Weights of a small transformer language model: untied embeddings, a norm on each head.
Each number is 500 + 40 x the weight over the matrix's rms, rounded and kept within 0 to 999. Layers, rows and columns count from 0. Numbers have three digits each.

# layer 2 attention query, 160x160, rms 0.0798, rows 83-95, columns 0-159
567476612525469579431560537551543517456432590463508482438547529520406476481477505514568439515556529531472470494559456534474512535479466477579546454435504533485485477454452495444520452487573538481544499486428456401531567501448433542526462487534479413506399555491457465487514482534559499495486526601471474470521466452482447510460518508489418520485609458585462460471493509460468489485444517583431439519505544511554449500484555551571514536498508501570561509529532504463472556545480493
434468539483557526547420468483621506531518551485465518422491484539468494484526494478552488481467553513523471410546508650468523537535523513602489477517520534428511566485418555450508494498521481477467489556537486425455489490502390425561490451568518560507493516517533524468534442593593496460448514517453513573567499497509450519519485541530522570522523473581390461451442489445482547509494614476504521486485489511511433391507512462495466495571531480561598462527495430525451530442518512
498551527462473384586504505503448455496582526438514434572507543500461518553556548480511559497460465491475550501527489453595465483492477480481478568549522454518492476525500429552484548460453520442444552462564524505502474507539530492573460542480483461515556565389536470521494466480515544508564536452537500470411565497522554500535465516565562526464428531455525538571526416461487483513522456466527533511511443492497551469487497585518539484427534494464484486481541552507468548517431481
502519420496523515495453464494582461558514516490464519488505470487577506508541507477484512504444517534487398412462519573459498485461456501529474487498458549561498448542447536467492456531460558554437470539558569490532523506525453511552545470420492484501522504565516452519482533487421451527523526491480543541559517530499446461460541447485500460494513500590477510477526549497502461508478531507457458526494501520471509543479486502494482541535481515493515479521445488436465456450501531
465548455454556478595394476477503445526496576500516567549590507511473510562550477492545530497487456503521438317550478529468401516555529482586456541480413513449421468508442541457541426539473564514472542470543462505485600541503522534547611566499498444512507539479467480506481507521567401455521433542439506519592505535520423512556458559479565568494513508539527524529471538497458494514469504531471513482532449473564444490468510566450487461499497548516506546448486525450358450495534517
539540497420423429587438476478395525475511493436522597564514479490488503478490548540493472512482491510502522531425538461513545577513509491533512548537453438463445571469523464554430541510573568487520406425578468507439509455475466482494588513448562500483538543445483522411481486457527445437485433450441481557481512598572587465568495495528624582598441519478488406513471514512500551483476513459557456487563525455598435394491422539411494500535550566522452475467455502507547464494557493
407521517435510467519488553476515507426568487522496461499568490413527402515490425459493514513461517482473475537599432526514468535468506545505506531516466543473565536509486581519524509429460508453409518556517485501513534487510435496571476409450545464571532546508554511539584579545534581570490531542499456531413503488485505475472533469467513530552502512590470475437443462487506498518535492523467534525538473555585489490469471459502449476483550486520557484536417413505413506479475529
525523533445474502429558589526508566426561485527476414508518502520455544505516504462547474502460512505503427469477503506527430458556465477516518485503491493535483551454470497505453568459409449533505550476440461499528533566580484482496533494576548482508547433495458530624584507490527485501509528461494461511478437496487478573493504500502474470517498530545458515522451529492502474521514472518516517561411496524436488573530529599462464549490471491464547543596528436481496535472447478
575504470569381477516392521546595528481524473412498494452556528561520471509457583551487408501481534446536487552537469476565526591511508537480481530467473450477537509559519403547450522466489506500531555448492499528505450415515520476455457480476519524486542502486508523491483469462431428602480469514590483460562484551519540528521485506481520445510448504462511447524539467476460510520498505518535530496509459417508545467453432497514501468491483540518480513491437495473475451456457484
423499460476502495551467422510519470502537503508510464522433457458562514473445516490520527487431525465516548499446517502546649531555475523476483509592476439571525564496526456501528536484610419514467442566511543526556470543519441443466479524534496510489481475511521463545484524505428492558514553505490543533444527485541486472476482415487460435521472573531442390564488514493530454541389481489446533517462484590524508422541486477491571558444543501503562504616555484550517474417452506
510510464489450478502496486511415439525563492497531501523471516467493508476436495487536500508462454463419480491519547474530529522532482462479503567496546409446490492488513532538515510480503483495547518417473482524491579564451579519525493516531543464528416464510461425479578511499564485511490551502507514448572552499514417537462493431478494490463505500439574432548508498541494450511499451540518420586492492453507527528512476578508539514520494509493528497491505494472563541548445498
499599420548584430540358478509539459538447511527470552520518527532512481534553467460394610483466449571490500392460502579435408451506511529551416489501461459528459435511470428524496478589472510527456495465519515521526534443512593545545512454522442487480521512489489425480447471527469398482495496545464532526567512485460456472535498529571579468460486504550591516514557446465492457465541525518426530494509441398514517465500474551539512505517475501468482550490504468510494428432500567
583432498493519485525611584463552551497540493447418510531513531453517499489539455488486498523525559525517406526461513556480446490403455517446484453440486542462528510493547486499491511479432562495499471569497476483434514509494431549495502444531499480536524545495506544532490580442484405485463517420507492539477520506498464510486521502468570520520533533524523493448488549528498498518587514532483509468423470532473482515534523550499490535487475482481493515544400442537474557467396438
# layer 2 attention key, 160x160, rms 0.0771, rows 83-95, columns 0-159
482614538508501483441505499534479572448474437506493408511526394470499527512491483587545508542558505450529465504575449467505484501468461533521474488417512490461449478557488592520508491555500525522427498511491507476435468522526463543566531481478479554545471436528493550575526521479479478521534373580490451587567590508574538477477459458488459474463504469567464463404470595459474575515503589540494471562521491594524515427460595548518528488525499537514605482475493464586488509522505476
525533511462531558469481520480468553448550483547455471473486473470419473452474497465547542527483514510541502625475470435515447518389474505424504464389528408451540522537483504425497541371461433465544537523521514524449418496477484500521541429526520526464458475516505458519500544405620441586469507486542466551502462474479399555494472470458527482523415479588590378551536569528459489469469551528552513555475449482396555525470556501466537575483555527537538474498591458534571531455460487
524502544498510427487496543538534425554457490585539507465489444590516479568596621439492546519535538456541477426520494450426483532440598486605521533545567531521404474456434455541504509485430478434497574521465470416500532543483453512488494528390453528527496506398440436508486410557570530456507542453475478490553518574518452562504482481495538509531463463491511525512459345469456545506466476585471491552503536548569474518570461520461557494515520444475552522528562528573426495517489511
439512432394499528552413428477426467520463521463483570510457605478473484514432483447456492477451414498525485521440432467539532444476518446423498503539527514481557546502521512527510556462544465485517505448508479501551504550489583489481479439536503562504529529544533541541483557554513509484482556488541521463508487530417455467495452506514463501543497520432591481518542471591518436512464492490539551595541510495410510506513465422509490568485481519476468534476492445529490540517495520
600550471494449409570501524586540547415485603520453564473506517560477484432461528453483478518505521447527435474514455551501495429448541553496486510558448428514488563587490496475508528443421493490519552417525520467542506546445515553472503399536524562434551443483497441534481597528536466509536539517484453477471543487483514448556443465501533492493482526543475437510586418516495461566513591527548479507523445480483498574588505460466482499543460517497537569474552446577464521522553554
508545510462497491559471476502428555485510553529488527441517540422497523491544405526520520452508656525494518518509573453482517437400563504477586452609479547587455557540509508531577595461373484462469498456501457488473487502538409428499486518518503443468483497528435535455483540411527468495520588482475430544446504504509495546578579495563536445585401548510483561551537497516513453431556474535549536543505461472520504515510512529527418443547543489580468570555507500474486484581432454
423546522533474537437527529517531507490509530584591519493494468540471478520470578562485509517463470387509461456473515531498526535397474472450439470539582530462551448437528417466587505526473448453443536535476523495426473532506493545479469421547520631621456541503490483533569515484536486563401506391488433516531482554416390496462551528518548514515492479508603434539618450623470551524622493543473565632513476449513463560552475492483499576556487510553497536514541538549497597517469494
475514507447495467463459462552467458556536503455522478520488431502495442452468624547449379514412525562534543520422503501474489600470461425590526503495489550457537525534504517502482437499507524494525506461491500393522460523519504469422518509504525543495475482444536398521539467468487492513471481446451441508474469503537534524431475451485428526469535516433504446538517442503534521527489479467502503465466487548486462596581523432508501535505503584496485473580482424483455511527429487
582469469423546472562505479527475518550532542478512581468512583561469547537498449473463514522501477514379573551556440362472485455519463496574557542563434504437499482503452471532530394490554504472492513516545379524450486563440503537518553489493529565362534512348625562500614473524557435412449534402565550472457523448491409519520538542528532506481520425472459513486522413510502553569523497573510561409524513562536444563415510519508427540483559488481462571584505496479464511503409477
456577453482500465350454474506498448532518488546539498440459579489451478563444542514430548486454445490491429532524511466486552562470474491442469514560520506506524475436489497429597480543472536448517570461527523533563522494503516488410479516534358468485540474484468472473493510500473538490513458515432471437571428477448490532499495521550530518419465523488484502606505438445520481469438437520513434478467569465478510484529536456446470585490400450524461469447405583474494521567472572
546586448597369472421497613515601491479459465533576517477526508551508478496549596461450515537443414542546569432509521506405547499540568535577557581457477455447506560550497500540516412530540529583499514510517477435504513480535508592476481571429502579549540500514499410479438483592570456473494549498491568505517519429520510506469485538516529471422542471518493567517533473463536447560515496538497538489472445488478518538531531413548444491491462481489515490563418518501503507536511496
496548423434447489602394426524555584437506506473483533546481575441374472572433543486479550523545493501565482469516512539452524414477556527430399503558499439452510486532553516503477589486477492422440515475541467500579502559441558528447510468489445511410565465453564518542496587546430433424510514521505545514437492616485509514495486468465489554551573518488546471459517471520525414498473482548501498567513456440548463531527447536515581513511496468431538565475531451496481552557405437
466521530503574541507414491401557469580547493527499536478535540438499513443541514523448406535503501478558483490451505579585475513530453549389562464564524525532578541497522501515462549482487493539462465481519475466575484453535549438558375448590526441529468522507463528540552478468479462652456467447463561440499495560449546439490452459519471497571457572417560530531451519589575479516491436455497575518419474522501524511562511455560508490507497519547433541527535489479505506575517440
# layer 2 attention value, 160x160, rms 0.0989, rows 64-94, columns 0-159
565565529438443529536552553450439499453531540445479461486533454524553519431433494406517534446553521517497507524480528484482535539553474479461421480489451376471595480480409408583479545414553461483433504554512517525530542459491491434512472491622454483444530489485534528492465547463507500519582512534515456512488556530559573489492514477564538538461472448493463461512548552514517543519556528573588474480479499498506550524465570498528513474604484510467533494529564529531479480524519553
485461507460474492447467464472511506492489512524503455521514518531457535548424531516522518498487439443445434491438428556464489524475572501525537496528501484523473431486498532448421513418517483452505483449485533531514514521563461509518536476479495526535541477522462507493533486513513531511446510506488467430533514459474504550457475510449597480479498458478527544453502509550504560514446441553541507485544484458502474455426465461495585539490517513436492499463522538463577448547499495
477518478560525475529505548467570583481396469513465520523511568543437490497481421462509552471537390477468557520495454506517496491490459543534485540532537470504448489528467510526443549489531451514505463498521545508472477517561517516545499541430470507466565518561510493469538431579455506436493505483461525533515485471471489506493523529521548547544511462505495445455476550449557458501523494492430496540488452467468464450475504553516485497481566527489484515473539506543515505494543528
472435500468537465541453492474470489469543529446517538458510511469518493539480526571489480531449516462437543525509528504493507470534537486523578510534493592459460456460501489465470480577522488478577446461504518493451489543486497543429434486489541453612455470557544561422467464493467469561533433453555481498572460468531470458518519503636514542519461503468468461502507469515585459523502476512538514458536474471490514451485517539505464502511478501463487479475464488503484500498460574
483554453483467502506539518489459450475476451512479500443548545542497543482541461466532530535517504521581443473489454505502490572491543548488466532534509496487539493446498489564510497534484494482431549537426485564475502526440481515464462528546540500509529466541541502408489464494498556487524510496413459468458526479510471539485594548552494515471520489531447474587479436466537487498516527538458492479443494540542480434535529460458502504482536584502499546520556488486573477420558476
542549470572443512462543536501582464463467487554478500482455507504502506480434541495521422504521448494549418527521531498460518468594417517505500514420577496460570460446491525546502503503463504481492490530523466488503477519469546497537517467468544455524534472495521553515511521507490550523542475475524470515405490523454537529449478472532554495508503588513482478490494484517476546488415533547598521469470427497541535521477512526469456494495489552475522403479518518458496460495507508
493520546582424479446540556466580485525548476596467473487495545439429484458538500509490495501514471517527499542513496486537519466477471506550536464507507507526464486582498516516487469454531470441455545554484446549491486470445504516504513502561488515513539552447477471519541487442518529452434517439551527445420456549466491525455488486445533456515455475483506467501503509493454494535490496553506490452496402492532505551512551493437496469383525492535555492551507523466533454506511476
476595531433466560458520460528432528520483477429487403460477509481504448514495459583545451552508522450516486510436476409516508505501464492475520466552486434485490437563541519466445480467451533509459540520520532530548484494486507521495564488575470451478564466490545479613539504500528490465486496485508484485512488458474583397487460514494488433501541528448518460522470578524557496447498493569525457488525506483451515459514476522500516529453489529487477505546481509456516492465561493
517482520498484479446504567460545469518522541482516486493525453549494486449518487481516469412538501589445547479531500474491488420511531448546528444488522481484497454457540521498517459473493439462484446522521447500532502475499536481515475500495502511504526497442462458544535471400492459532470462463519548513476470478418519520455489548457446448483489496520472466511510504492481535518482612492499471539500530462512495501443490488503460464494446502499503480465462467467405550502458543
560476491468508439508539455480522470474458494497440472522514524543505531543531467403544528525484501469524463557523511519528475568483533559462422508411504459435527520524518510515483550495482490493590455506483501527532507502474560535500484500463460504536501570453530549459487514565398469463607578481473471474523519418539524492517471504470528500485528498449514505539419515474451507453499464504475507475482494550559519474572543495514504514573502524460483524462524500552454508519553494
506615477482398449519501556520463514416489442477464497510500546409502545509521457477562488510517545530530549528441470499488514497508422552440587532503498456510481581436494472530396454502486484555551484458519530534523533447495443548507525513544458444486532530440512482543513562528481502528535549514521462455503520492515513526577476477558537459457422456443533493458525558477501413489473555445471517511501489509484525465577459474522516465560548482498427441502486564471612480515462514
521506480557478475486524511433539540457476455540514469488523502480500497548518503507520392439516501451507491520510509426521514449535467483503464435404556566495533465504505498519533520517462509518455520535508462426514497445495566523481478480500547541530523527487483524570426495532515463595457488496511505517451545548577532572523546422487493497487443543540541445545511514560547531498496555440518481531500478480497473559498486492482414495446540573474524485416519491521544538514470450
592513509489483454525515566460631501418478490548415520500494545471481538495484463457584505475534557593562638477469502465490493526551425490449544494449462416533484450504573476474494479490396520365527581493452507495519521399492490574491535573470433515445507551469499478513453557466465511476497566514503447519482480506568503534517449467504503440480528479496526522497475401470504493543501567488513534483446464443491571543540544435504511474478476473488525543504585530515531464479582520
504441447418572541631440412408383503505535466489498454428503519486496502516453454548515600563441549462499450527494462473471414534508573478472467505582452548493523540558448583547478486580550574575534487560528481519468494541470482470508480483553547499520507516501574465553430534486482454528548473498491495443560469418497589462525501578518481533523524487451499483460509481484479480514534422474446504492504487564498493477546467496460555565478461467469526506514560510538489517511469511
495503478554516514550549496524495526446481575516433491568477479496484426489520476455508541469506489521528494544467540521554584450526495517524533521539522469498538433519493472476437507494469459489447434600543579496513516490549551456544520513558440459480466506516513483533542524518510487430480531586566478518404543495566509473491498490548558550520484523532512562541502508566483459459505510495506460495488504550455514556475517516516471514504584482482524497566542590482449474420519500
505484496554482554558463473483530511465478408522532495450496518527460486532473508524512498501516429530531515484511489473486493468537505455473522518543449486532480513540529435465458455559555483537445540523482462504435521485478460575499509522486534491514476482527556562445478506469462515522412511503495544488524541509541495426503509509591488595515508558505461477446526429492532473466527542539496520479471508469519532462479529519450505494481516487494502514446510484473502546482438560
514488556435477459533543447518506478496459502422499483512505474578520504493494469492465544491482480470488516522506473488519500440624437507537564484496494395517563471560471577556555473427451465513532435538431554611474514536450490489495542490553461502412416540495476447475526478391590459504503479536477545528501461482518512498468512538499485485530566482480483526453512502449470478525443526512567589500520518488457488532487528496569454561478457495573504508546481489568524522476472486
552574548529430480441522523544484558441506426589523476534506515521553557489419504475543513510560536582498523561430461534537550531482490474461506467486502532530580531586539484459476565497510565528538525482481587549482486470423503475527537481445519492451503543432475475515513565507484538512561463512383453555472550462496563496489493502490568484566482517498472454495488523494512474490424547528506464479510534462493491476557481405585584522507578514443528549526488467525481536512523495
515514450553457536468463571467523448458468453472471445507529468491565547481443485507461484486528497550537511572465460549529487473492490482453491493549536511534433601503536473524473466566489486460513511569561464586500453513496470495543528576498508511512476560482467428496414571474490458509487481530474501525526538513542541497517437497448515516486547460602547516451462500508491538480480451454513523524560503479530501472527505541464430497482518481497529475502545450467570434427513455
533539491526517460466509513500468530533560462449497483448514484460497469552524556482482482483525494456510496506484513424519537546464513483461474484452423540517509494528532422518501499543537492445473513541503547499508494409512496461471480535503465516597501494474446587519443544539386521608524487545501497535528558521562558483551457422552500508465482510511510594556473496521495546465528479544548549510513468504494536465525562461479468533555478588460483511448461493492507523559475457
477516536522503543610557508494429485481474563517505548513455556540502550469526525441490575522485486444487480522519481531514467552447527501481516496558417463494529542537500502500446474494500565502462498446540600503449519492492462495535496444487509510466477522429539512497486487475520490418576556432410486447529538459451495462511508587522564609505501512454512511414536519521471475469493484533531521433521520518542476533542455471536572495519554513442471526523495501458527542540532536
496438477501541553491465475452501528481519623487511481462542521472514504502493461459484568449525528450538463480527490456529481462536543485445512481561502481533518493499507475524545474459500504474476483500486493442507564539534498421458502486541552540575496576493562534518483442506437421465522511514517475522555427558537447430518510523470405473540537558504500498553474523500543546522575520507486576565518565483452551472444497535442451374454460504553524549492520465490464470447485452
475467508567484506493503535501518496531551516576451524514453510541533508484498508557489505516477540526444494464471484490528494476477578496458565503560511563538495515465502465487526479561519586481597400458480550509493470471515536511483509475454499513556480445498495468504483499563451544512450502541488493517521512497505481555464460490505502517510453500487560465550485456527507531490523564479484437436540453499517469506531484465455546468492497560447458489498474495450451504546448546
565455569527411564452527576458586450525451528479448500526545485519509496486511555525515445490469520572496517448489509495461480503522481412493510517535461480476436520465542485444500486566485475460508557507477498502496461418521564525483451517459473535510516524546466422478444510488572534519411507501513509502443480490561466475462464540496485545553507525527428476463459449439525453516501462503476505528474532462470472457451496497433471553481476483526518494486503498404476446513494558
539459583532506470485485546426547522529501490483499509507519451524508516456539505554478488527473511533506481536448489506467436518480453501502518508464434498513510527542544510532494479520540469418492536491474486475479483478551503477520478457552552499450499475519421459481443557488486453523413521487499531531534473506517489488485448451483464490504499509530479393489460408447490486537532507424493545554502478490439489511518496497448471457559476531489480531480556582508551480521534549
548529477490486450465512446550566518505493440508496442461488495473504520525505505505618438549543433496526495500496510457479536464568411481515427534424506471510545500507477550497512479451479486496458519593454387549571497523487499498511522523604478470476504513546490491518532496472522608547498562472519467529404511491544502456478522416552457370539471512535503477566532433490497518508493521616528508490460468544447514487517547489434445535433486485501557444561461499475503479480509464
509446475497437487492488485494550547474449558463482484490517491476514514447480424484512456531504495484439507516466476516432485453605440452431465477519463463473520521520523531460562530479454597518499471508511570494537464474488514549498546441503492539541469484528452488476474492493549449487490484520471461543461471457568502586498511506481476456467537500588517477545495516507494503482460527461550540472552472474489508509514455474487474503520509476548483484506517424515528454511511523
440422484452542526633488408488357472547452602422506557466503463542535471541580469543485564498457462444395480536531540523442465531463588534568506451522470524479451482501496564510470429514483530541471383505547478515417520540542434480529443531522498541508544467513525480470527450450507466440494473473528525444549466487530506529471606579487502555480588456525426503496544533548488555479535437523443559459456517529577488481443427513494530505407483502522482544520457389486493579483435512
533568472449480496443493454469457502520455526613524471520502490421516485459496500443463502526454492494502473565545586475501490526549498533538463501413522534480483492502513521467416543525476517489445497521491459467481446440502567500486498519548442526491544484477481502531463495499535515526492464445536507461467431602552516523528535434510508489449503525494478415583537438535439506559555468424497425503508420529526477525441543489482514551496548503491507468506542516537473460421531464
497500499464494510481525529493484481486508510484527495479583482491598507502539479491507474532478471441505501523530454489467559476500504410471463492500517475500475560496534501496519514571426575516560482460539533433495493442481549552515465473468565539484472502459484444509391513536523497581508478512502485455538554441507561480480477477544395448471444566494484460545447529525484463499580518412527449522508546484478513511494456498469528480508477509459452466439511460439503562526471494
517427401481592460475495425450499517530497487526565474471500477514439514501512497484458490550542459481440504474553514508455485516482561499592436499522455492510425489500459503500489499513496474487500468559491404528478540520475476512456504545488456503501455493497488459461503421537561533438431523500515557509510472513524467545481573571477471511530534479516435505516530461451500489476583446505432504528533537444525450469487468521466474520470480425530541557503491471493434477618537498
# layer 2 attention output (transposed), 160x160, rms 0.0843, rows 64-94, columns 0-159
474496485444551484461543517496557519487552546532508477492500471483468499510525517545521474450517484471486536511507518500517538428470431541506559496500528508493485490533492480531504481528479522518522509466491445463520481500501440516515508481501516551479512509531427533521535562537472529539459468486516543556477490504520461466519505549461462489496453502487478466473524478529496493535454521480505494575532479479559487512536492473500487496414457493496534512541504499459528516533490419
464533473445553537570529472575506505535530486480463502470475519514500472500493532512535501529536448540472489496506550494474496490521500515462389469462507479476609521465539482495502481528549490507521538505494510493494498523529524478481456487484509476450457481494505426468508544489537454490478559506519588576498513549467517529451510530471466574525491482505536467451475508548475470522513497463425543489408490542514585529503491528525472519505467463482545484528438509541518529458500500
514466502479476512455549489507484421470466467520411559494464437560487555535439532504466441530520580512511444485491512499526508500551526488513474511502434485515570536477455488441485590523486474471533479514469508501491575529507482519520477472553549524490490522507529537508464544452497480543537511512545525493543511476475514495465479504490426476487508476484535513489458504516525506487507521503524513463480530478491557493432495436588470492484497526492498539489467531474538540514584453
508477469464488452525520479461532458536485466493454448472508421512419530500523509502515543512445489513481442458544501448498443524478551520596521517497436444508523484500536562494480450527514481512498496493498595548510510550575511533485507490475474543450530478503468490562508493516516500495494491473503485466503504482441469520487480529461533555522557532551498416526519473505441483431517519512489493481487437574485484499483492498476496462453502441535557498520537476458458462449519547
560456538541459544546527541509482560502515516523487486478491471491496503544443419562463443477481538484550479559492544550474479419461463549514503507452495431530454498487480486470463592463496524512498423458532471527500492508510463557465486486505503536493554482543513504497451507559495463545489514475493571471532540489444457500517491514505522527524463479491531478447468499510440515484489488491526532516529454491481493492482495477522505516482453445530429473563450520539406503521486499
465560448412466462459598534502516516518553483449527452511550491491529469534489501451414552476461541506512482509475519433485510469482471509397514516526455525499531483525495473450504569501532494494518483492524519547478490454500488540475528511489498489477517495508468487577488543513507534438519489468526495505569510500462531442524526497524512512492482471538535508453552483491495474495544488458442463557553516515534467484531530494508493503482527468510444485504496519525470486471575558
482497545557467537515448560531455410482531471510536453503496524506530521549531508443497551477553491479520502497463494519554523517550445524469488517484455492514522480456476485492501564513483548507519485444488475490527517530479537453498479541457510470487465525498508509498509502545552481531503501498518534543529485482525465485482493490486509436528517461534527516447507450481577459495487436525480528559511570528469504452502511508480525509496569477551499472444458493490532452491543534
508478543456518547478505557484527467475526458534466507484519490510510515496468511460493579451557484508462460530454533594486483532436578503460497520411529511485546464503502474486537501516564469527539532458541486483506489508491508541508458520443429532507437518475525538413497499500514524569478504500563473495439520512508520541535548526491514539522496461509425529405526476525466495575545500546495551532487494502516483520443505501556465522545576459519523500502523450506503468578481477
469464495417554441478447468582444469526485506482540528521511513467538500535517486446454505507490459531547530499476487533506548498533511585525522558508522483445507493460506509546519450462533574493488469454490484462412501490474509460512568494538463529439497522469515538512496488563473462462518523522560498495502553554562533473530543466489528469459476483466480560522483525532483506547489449487500527436536497541524523492488478467513512455475516501546477502455515532522584432503550456
494496542530460518451540585518608538503492463517449505535462486498523487473434530539456488543498479572512536536466466464488524422506434493471578500522531500540495521442520531500528490497533529425465517546475583540502462480552473486432556473517479526538545420465466448523467490433513474555527447526522547480497430514435483461431535476541467519575475519482472575534529549523543497523482531444513525509422480468440440506433484467475485507475486551543543526526442526528528553488518487
521433449530384499523565542437531515479517483496448535495526467486451504446471488536468560518554455478456467507505530528517531520477491521471514469467539493482514463444486464508502543485504468514558486501454501534510464510464556467483478483449483412447540470465486552441491483506484576508482557525457476546502464535493516421504479466547497475530487457494425445531427468543507457493508517513531514485512492489479480519495484480525537529510455524480511549503546467515464504557507475
505542498464504487509482487544555523485481551484510502536477502448497520523504502498488488521494479497454512472468517512522600539474531500490505560574459502512441553562535469447483560543472472518506468500511496501490524474468503538514567517519447453459508467456509544531524549502506565409533488490525482455535444469429556472517454539516538474490514531503544483451507519446445555515503466490518493475481539527550476458481507449520481496472544453480491480545519523494450501467547476
534504453590339468485549514537638554508539513571491510528507489517484508500491556533477516507490490524473484468518497488508482487510502503467481526540550498494535516484474502520508521417500524553463454536508520484518507505518548472512505522531494520497476544502497514475511534478451501587551509477530524552462567460545614538486461466509494514535481505440494532536502508433522522534437482510535527464526570501500435551505424538459474494523515439500502467490495526514487468473498532
504558523514472554484519535477491522512491510550448510469516484467541469490554515457513477391517460505510506557523550549534487505515537442524506456455530516482489477493489516484467474471476521529493507536474536532490484483533498530465484566548464482504461455559491495529516440457478486490381500534502564563507455472461458549528501479502462482498494546537409503539495495497540482514495556463502552501517435511509476525519540512503476493466480503533530509521498505532431519509480477
486516503527529497452509460433541467534518450515483464477544537530508511515470460484515514517501499508424485423463509472501476481485491521509476490566537510509492556518492465462463520510523497524539541464461454507497487441513491516462518511533513541473520545463507531448480487476489561514457533487483502532491497465453491527530518565482441469508566492477502510433556477519537570486506471508547493518544515465517482507525514518527491503536463538471442498520510428475491475541498479
520476464566482409523509501506514449494469508494439500495480508519504540471543532483479427418418561536484464456478540469453455505559501503515487530525499511433446490549485518437471530549446575530559456551541504492547565502550499476488472504480462492535501537524516448548523539547507516493515515525487463434543485407513525506507457512495518530527485457489479507513515481450445472491490458471540482499543489529529453560520481503536446493492484459497522438502483495505508484499521495
466530527489494536479536553551440537472501461486468455502475532496517456476492520501564477554481529483501485512502552580453471527445555502497478489459583494472542513427488445499464525441517556483506525521447515477506447474582503473487487556518505536506578515499551581561482540535517481511457480549532461499467557593551515499513531400500470430462471515515503492514549503529521546526457547468472487533513503484529467547520516448461494465523503465509561523550566494464495559492486510
548506489481440535524468549514518530506510487422523482520505500466528525490541550501513458462487492470533469466426545525574473481481526502448512503505515537549549506482502530576464510468473469430446517492455468465496490478554493504550475516457461554454462455543548506504534496516445534497522563457559483477453499556493525547498462499510436462466431515506554524488532481507541493544489551523498498453429457441437535523495489516575527478473474517566490457514521558539587508537462463
477458483532469492509493539553562489482547568487531476433540565495434513522516542470504476505490579542471546485475491488585556525530504491500509489465506586421542502455475537452462506439451522485497495533561488457467507491487508512541519515467519427529550540479524524467567521523497436480498509484457467502494509481473462508486530467566449496481521512525484454514487452511537510484458497528473516470450457520528435512507534495526579512512478487516455498505512530597498519502455444
527491495524521500533481473475611506484511552504527528455446482473506564539489496526500507508476530510419508552464488488514480488470484554507512498507514478509452520494585554505506525583456517518502542547544509493499488530478485527538492460488501493503518450512463458477516499531529542485510492499482461457474438521494474471487526539473525510528487503474513470537565488456501487508451518511466474517481509447523486498508486530495509497548550449490541473543510518490463451513517530
562471480484538545517526454489494506522502521509498472544523475554508439484556535521456518448528542493517455510456495525547454507562496550441500461488538543521513502541494489545506555508502513486574480503397455456540479534576492522471409492478493470511496450504515476454509512488485528535474471524548570545512531513565449496484466477489458464518478505485544452469459486439523488528501459419529446574502500440498449489542464516463519512494480539516470547488473422523501542488447507
489502580497536467458467543450493459542530452521558573489493524483499499572513543501554505494486381519497562422549511498532523391529492507569501533453528517491487483510471509448541456549504520531502466555539436533515491530440502527525546532517504494572559511503508474486536513513553511540539438487523551517514574456500497551477555476563501514492427424491478509534500510449536493495488450494499428442505488550551475537514503449482480540468515571516577474471504535476460535537517495
561516456460530467588424422453466441541526518474532460485544522438501514526519523452539569476474490465462460509547530544473475487516437515495504492497483452542541495493545525511445544454453454496395491489497526549525505500523509543444507552517496536413478478521477514490529479444500510503502427486540492506536498556447500440473548488531545488549474484505459527458514503430508464449491539514519483489442498482468483486481451566535518501521445501496478495466493510565520522518517521
495474424529503441518470439509504485501496513529476433533540438452507602515545454436508531487515525496581546518479515485489459556499491563462523558512446519486479463511472440526531431452458496509499478539548453490485524561548509506495546529540487483574529521470486480485495512558469406495576541519495526498516527441404478471471522482493529455488535412493428597492480522541486573504511460551523449519545469469544505545498492586530501475572527490478534510512565517511541495517524502
522553440516465512545434450494531537438493563522435444493527504461459512530500498410518480491506499455502504566553467552494496542494516468525497503539500513456457467507484554509520490498483543535483482565480576514486578541480516488520525512528452513501500530487496512545494497522503515562546473477527507517482520585475507503463487465522491437505491516458531513501555530565493503549498452530483505465550489516549483505481529490541489516472484483501549524529466506467464526522518499
476578531555447523482542595471510477485516465502511480448482509455531535511482444496473505483460487497441484543523512509498493563482536477488559490527436456501459471483471485504481554513487515554447533486487544543474503441497517528506503490425548432512519509498518497510500499493458493497521499530486502490509480467508545515505490562498540561529458495522473498483541550505502479510468481509494507534529489462512509507522563467553512512546485454548482459521472529415492489461501503
507555476542528522466510477542490565477575486532494493508511479503437492576558548515505513503439503504470569500510544524516511505413537510499539503495525480489498483490483473511493479512520431433444517463513468487487517492537523484521507546476512538476516433440509524553458509521459560459488488501506477535497551503480587481514493458563521515530486505494523471433476549448485531513555478529510498509464508507575455465472479471518486501534412543482457496470534506493510538470524489
519482562482588499535500424520359452501506522534471505551490472492439463451510460509419524538514581567485476493475444541538494478486578577485540436509526474497505488516503556416566499519516530435578443452531436503473442514542511497507465467542463542557436469461570521499485403459531498440452475518566571545467475478522433466529501513486501539461527455452476452501441508475464553549536500490510493531522510462482428527521483488488440494530466489484507553516482474517483510536535518
491460499557496603557507517542524484462481473452435440504521500454494579520478495441515487503512509443531588465492477462528559474476479520527521492532511502512501496543532532488570490523516494502485478511555437515508530559502468463414554541473478522509505520501504519526531468481459488537473492489543492511538491465501508500570461548469489509527532488567487487498550538497522489486502526570490479449522515504499503439478508530490465412444482477467451494520458473462443469487483512
508514478507511489556459505484539519533527524548478536552502462484513478496496520551478521472518499491458557508503508559549522553476546523473536510502528524498452495510514446460475487455484477518474559515502533508530472520487415475469520488538420453486552470546561510537535486457437533454532486521491483487529464540483477514568509509474533546571477515517475515495502551504482516514485520515509504508452483515541497517459474484419486517495494594530490526510481528507478470453512486
532520583512532537529511506516462408502501581520491508477536482472508524503485525546469486455451514500540485470541488477514483510538469537515488551489462521492470568497440441533537458536528549537476538493531523497572527541545482471536529531518546472526501473490494505491506482516499414510545553511448527478553467416516523501503463463535472535496503510470508591505496543512488535512488527548494495449507521482523526504504520560520511538472471545471490487508483485464562473413499483